{"n_kv_head": 6, "lr_mult_o": 2.0, "batch_tokens": 32768}
Each number is 500 + 25 x the weight over its row's rms, rounded and kept within 0 to 999. Layers, rows and columns count from 0. Numbers have three digits each. The size before them is the row's rms in percent of the matrix's.

# layer 4 attention query, 384x384, rms 0.079, rows 324-383, columns 96-191
093:493485499504465520493512517495440490494466490544510516525507479513493484459472523477504532530474536514446520493497492487479518520508518476431566488502469491463528520505514522511477491481507518461542518514523500492538492469508513532522486485474536486513468502461492496474518533500530507476
095:452506478488489500519474495473498500504513460533477535504504464428499508508493532494488523461423480492527528478509480544486438553480500522484467470483539546498505470539480540505462526486496516529501472524554514524492453508526480514515532506536537521533529491508501518530487478517491514492
089:518479495490514441501470501503538523508497487463456456494483462500494515456486505502502474523460499527518489530495529497505491521481492471518443515485517517488492550470547483450484517506522492520505517517529514508546466478521471488530517473494524468527502474525507527512519463554516508551
089:554497527489486513501519527555485503483465547495521511508518514484492493503505518501522513462476492540508559468507525482464524506489479478510523465513479510505475517461502534521543551509484484517498472495526458510522473486511462543509498550471478544495491536489535529521474493476508510554
089:498495487497526500477500534537480547477447517578472521472509573478513486516472462492573506456486460507501508469475474483522454521471499488445510462486510484492515500484467511472497474486470465530528429460515489513518489505505528513506488561510481561536468501514510502547545498532484490511
100:522468517445517463498516488492478413495524495548497510509525526511516494493546475503523455524517545454488464523469496513491527480503506481493456513472518512458490539466560514488523492550498488524485481532463524443521482510462507444493499464456502469472490520531476508555516488479507487477
096:491492509495534461466506487541516487478477501510512505530504477523506516490467528475534466502509532522484519507495488524484547530489551483512518515553506510479481531523495472518465471526511485488578463539518468510521485521494493517533496517500504477474504509528513513543506509510476493515
095:493513492503502522523507458512525495485452526523522488519493520567548478460516519540455493499519523514479464524493475496506471493540463486486497553460455518531515484456570492471529520463542476504504495512528490501517502532466504503463511491519505473469507519492507492474523502542519488503
086:482484465510498504507534499505483473534502558529487547496507523526478528476531548474517484487511522484510515472478534520475497524520517562519496488495509524492458516470513510520461516530470475565509474488458493458489465567438517499484465473500526504464494521466477467489464513464477500532
085:548501490459471449540466489479528522484521485456525526504454478511487508473508512462489471525461488487485509482488484458467468527520531527504521484521475496474486518488515518530496495491479500522473495489497448530510502486510497523536507516514516463509462518510502479493485491498511521490
088:501487492464485526530451487456494530513530508494509507494486468491507506464510520518490457508512475467493452449491536474556526498439484475512457501485507479491479520536475496530491466493507460478473514498486457511479494500478474473523487509473518505469533503542532473542476498496475479528
095:499494494514479490552514520518477528477529487539508504504545488473527493550515510472527556468493495519476482472510485481506487477530524518506546514541507518497489495425480455504536511480460515531462516494498471548450491510558495491502524545510463532502479481463502491541471502497473534513
098:520509489516510504450526501477464501485480474479507489509552444533522491559511507482486484456499510529438479507490553496462523553503500503543485515467515478517540481524524485497458450478506498535511462485511478458488519505494477553521491463494466531485486439515532492486482503493467516506
090:483566525517488490492514516501499467549511550505506472505466503475511536505497559501519500519511519518487510487476487468501530501522504524487522513500511502502516491437497488508460471535553497514475484492566519509486540459453523513518464527478446490461474501499475524519531473505486495514
098:509486495491504483520543455509492493496510467553511516522497509513488503523523534525476504495500503540501462484458495518520505510528519520496490545517490474490531504491457533460499460480498527458525521467455514458497529471502505480534471493499480546525489512498495487489479507481507501526
095:506514463483498504482540509495489498506525523501509497465500522536472505511517530533504533522482494511516503504448477482511479477508471506525524502507513499490464511508505513493485538485488487482518460470492530502538458439458533513513528507488528504483507487519501515484511520457465518494
095:499520495577512511530509461497507506466521510440492495546487496490505512508495512495532519493498486539480503470474526491525505550467477468528472557484547479475483486524485568508528528502485489537477515477497502516442492473515515517534455514472509522536475453510481466505428531485471508499
091:493456490466481518447460477470528470500465499498500493518489523501488504490485516465518468497505515534497481507480497500486485496467478488497491491469492488457512451507485493506494505531469481479474488474479513526531464544484537550488511470462505500510484500509491456512459516476479503489
089:489528510513510509524518483492524451491458432518487489506518487485514526494488487519522469462495494526491513510466492579492490501494540507467490512510520506519511483498468505500521476492498464491477466458560456488515476503468536461523499478566517519518489482509521453486500473516526515486
101:530522507509519495519459547485535467518489498505519482498510475433451539493461500547476462507500489506503475459500481529534479503540516522469510519469484477543534525451505495555460531470486552544516554492516521491509538478489479522466529517488505500506491482502485535519529520501472494523
100:536487471508477493520459494486541511500485553522517518516517529504483469466504500477475497518489494569520564503504502478526544487495545509514456478556494489514492513503497496509518530492521479453478490518562457481522498524557494475541492510483507551488481523500492551465507500518497513529
097:525516505497485469445481492493522486522492513521440490473530470494505445505496494495472526493520483507478511440512500448523464478523540482519464489479496507468449586506515546512519503551537516498474525483510534475477495486483485500535497506540453485515476461484489537509500483497536495504
098:517504535491518486467478503504509512443551471494508493490497500489501453513475476490509446505506466482490468508518545510499498543541504497515509501499509485499495540531543526479511486506503482473492534514505499497497523523465499481518509507503521464542450454524458519514489475428493513519
095:502482491522486519478493497485512477506478507486474493497508532538457503495498499470489512500497482458474514500498520497533509566505473530495525508505454523508503516451528475482552466533500501529494500512433513484499492513502524521495485470507502516482499527493500508497496491519447472478
095:532505472505489485495522505516492526465506481525510490497473496498437490474473482484494498481477487489510515508477500535516497511512497486464499466500473500485496482504559454522520532476507528483508516547482498466535473507520498485500504473519499492508480534490464487535540518485462485491
100:521478513452513547504518507494483544482488454477496572493514479491493510519514531470501532461524489515517509503509509463516440493474505466536576518533499488520499488504485489489519475484506503475512538500500518512532505478470437481517542500491474488512465491531506488470497529500504501483
090:493543550489540520506508493513413505500527502467494491494491534505450511475532482520469463460513511504483509512501459458549497496514511546469506518512470556506493455461482472521504505467477517505505531518507477520533471496509526493485521482546517485496509476562490519502484506505496537510
094:547535489533498514533477472519531517505484498521525540468521511501476519489504515490471523468473493497515498521497446498500551509542543470481500522522517508517489512522503498489490478514500494447527481512510505514529480496494506503506483527472473549466486498547471520516493523475485490482
088:483511488496502518512498472489515499532508483501480481520502509526483493475584487511502490482570557543525520522514496519504576483504497504475509500470501496495518492537478467500507458513540517491484491500473537509482553503500455491513487497491466454449568487487520466487517545509519478508
085:556509524481508495500492529524484536470474484492523508520514500526519492497483450486471498516448487499512538501503545540498569522491492488482498470523486485514442498525471467506533476491471477524500494496511492531543545532470525515450492517513509490540485531535525538537486502510511471526
094:574508512507497513503470572480484451509466494541509505518504439515523521456503473505497526501501529539507444518494477486496510501508443531474537510471489510519501555520494472484528466466503486468488521506494510529522490532508496500470510504538523445504496487480477498485497535535551520463
086:514540508450518501479496466502478531524494563492502482508520536466474514532492491499477493481502504495512484506488486516499494529524503488465498481501519495520407469454490515503532543491507492559520487519506459489506508502532537487481493519497497486485476507462480500491477493516455499502
093:480517495554452491537466502452494509443539462471469462451486524515476475520502482487489469488488485514445477492524527460482551525468478495496456493462490486523507516532558465504529483535474504504529501527471469483478506504502499535487488472523495529511507516473546497511494477489514483498
092:494496464506498479466499472471497528484480524471479562501467547512475491483508529538499496524492501526497488450494518476483511430518477540485519526487515509454497490522513506521512500524494497537495478497492477547482490506492484526546506470483517481500522547544483470535503520509520483534
086:475534505446473532515491493510520508440493492513503505503481521502512508522501542497509529533508492502546484470523496513491487492518537520471528503490501496495513462488494453524481514477467508491496479479516510509496506467476483531532513467494530493519546538500541538489499509468572469517
096:485510505525506497507493503525463499516503491525471459494490463547513459471576476517497438512534490462479482521458492483523530480517480499464480553492506515509501495538535492484521507532529462528537481520518479496472514512445471534497497454489524509513507527483487534552506521519487507514
084:539464496496498513497472508507501484488541513503488549440511543544509510521505517496430509539526521527467481500504500489492470473487520508495520564511467506499490499507529487481502527497514508484435504503509529514562461497509476488501512490486526478519522505469552508527470460474516511490
105:507507533482505508522527488492549491495543531495501499517528473507494528459537490488456529497507510467484460507491506488491481499535472514482507504536479510526510543458504501503503512541548491537491569519511489449486459458518522490507559492460490508511490525543471478536502551516527483485
087:460535533474475482463449495506515488541533489496490468536486543515568465497459499514525517502533505527448488487485482484472538482497491445458488501511487506520469490465478520532519499466514537468518506492462504516522521495506476510474467477531509489505542523529512493470553548502531515520
092:543517501518492537517467533517494457493507466509559466480483479490513499510493487528479502436474491454493503533485534474523490495489487501522529469522512502527490503524509502498498498549443527484528543511520511470507582521479524519475450517509475492528533508497503479515456467460476456479
105:508484540525495487536492478495480460501573485482474479503476496525479507468480496490550429464489501450511520499491497509521535543499475497539479462501552500529543506515518487462511500549521477499515524545520530469479483542484532467492471471495474503476555485492455470515503520545448485478
101:510479483487492496490487514515500501489511498492512507512483548511514540510471520495484489487473510544480487476511454493509517491498492517485486495507521503518505519460463545498506484502510520471497480516533504443500513462490470493494477468464481511487501488508482551490481500529515503469
099:482525501522522518509472503503540476503492511508490491454519550461512471508497559494485526481502490480509525505535490495507476501489481465483512501531501495521472508460480473465493507467541486485495512491533485508485480512486475506502511499535504559507523531461496479522486474499522484519
092:507519475488537486491507497518466481490507497497466505466488445480480493515501505497505538491510478524464543469528483436523477515487533498480471508479526522512473474477466499506494541555469486506518510503478489512500567466509487513477495498500494489514520500502514551534515483491483533477
095:515480473510500501463521518505465519499487516550554484473499525500514464514456460525530495494487469500497501513509479471499508521472478452472494532468478493503504491532495535469499490480503492497480476511526486477494502500502523505490497515488512514448537475481526498464479491483522461525
099:488447483474470530494495484532532528503460494451515495479483513484520521514510500476545494501466501495471473482513493527455445470501538574488472529460476494520511495498498499505512501524525508481481517511504492484514469510484493495482518506523531522477450489475473509519516508474526497502
093:520478527583496509507491557491543494545515479523510522481462492472522481491513480539495523518518481492521502531567488502496497540475518501487544524472500517519547457516448531488484459478505536515504483469517504478519498520462509496503508506516508493475464546527502482511503507434539499533
095:460490529491533471516528492510501497512540453482498470485469455508497489451530509468495464505483521484497498498492548475520502513504495482461471523511526446514464537468491485500489482521485471494518508472486489518470488515477488480455447491501510541511500453538452503480532506485467491518
099:448480533524507506484545490516471494463498516495501485498536534503483473531444445521485520511456551489496508517527490483489507489480469479479509501476538495490509491517473475508508446509506519488517496522488509465489532544487463486515520513471522452501508480521495521501494490549557549501
087:514481471480517494476470503516540496479483535476478464514455519494473481535479486504491517509494513490540452524511490494475522492510498488529510494475539488553528522538481488488482485484519484580485500500493535485484531532533488511485496506445500476472500488464505474508466530547457537479
098:487516497535491524448456504506508519514502515498504466506531507433545512460516466527517517509530499502507521483461476475522458500516471503539473503457516496473518469510449510521461508501506535476488534473509527527514508521484522548454506505515530488504506517500520500498498514519487518518
098:501540508461492485492503470548507489492502490498515453516501526472496499468526513514497488489508527480512556520476503501489499537476476520506447518499570469509523492501477459512476474508505513499511480481484513500519523500488471471540491466474525505481482502478494468522571475462461534490
100:516461498438504495514475502478488481472529529504484480461462489489514497553544478458474515540498488476461458533523457483537479496534505511483533518488480511539563503550469506504520492485486465475501490532492480523509479474481441510500534518515490511527503500499509493539537522526501477486
099:514504491512497487504476527498494522485510515519504458465492486468507507511453499488516495539503483525490507527541488513498483494470530508527526496474445519528464564491457484509530509505492503505527540472515483502459520490516462553510489505510492486519482492510480502481477544518549497514
094:483486462495529479479497500511491466507494556527523526523515485533479527513546478507498475516502496522525491547460459503475491509518515473508540462550517490527472500496482522519522441523522506494505473472509499466529452473485515486522533511490521477488494505553452460504545518474431487453
099:442476525454500481496521505493513479493525421475532519480493503467488524492494514489481442539527505449519502529504520498490482563485514505524469490517494516460514511498486496480491495522512510513503483541504518517514465487482496493492492491444511474483517495454494539518515507531481528494
094:538481551490487479469515507487563491475482503503466452471490495501498532538535505498471493472501560533556535446471439482491445481488502490512515522517469541541465495495509517499485483483509549522446518515572480542480546479501451494494539456520505505495538476518514488500487454516493437513
099:505500510538526513479488526492513514455502460472510527542492478487507500503557537527514474535506537512484513490486534475509559453498495508510508492529501507535468486477461531508492533507458514530463523501550481533485476455503461516468532537513485506501472485504489470517478511477508512528
098:533515499430496522529545528488485487485490457462470478505516512511467446503502501518512504493485477494480526491552526481510496481480522511493488492504531498468435527501514544464470486516486554473467495476509477523461505516492489517492514517506509519520514513533541493468500485474536494514
096:530557497476493494555479463499498488496507449495512538513512506465489526526493482480514505485497518519508501483514487527511487496474525475499537506480546510492504524540479509524483496479512507538519481529561475505509517492520489506515500514506477521498505499553491499502497498544523488529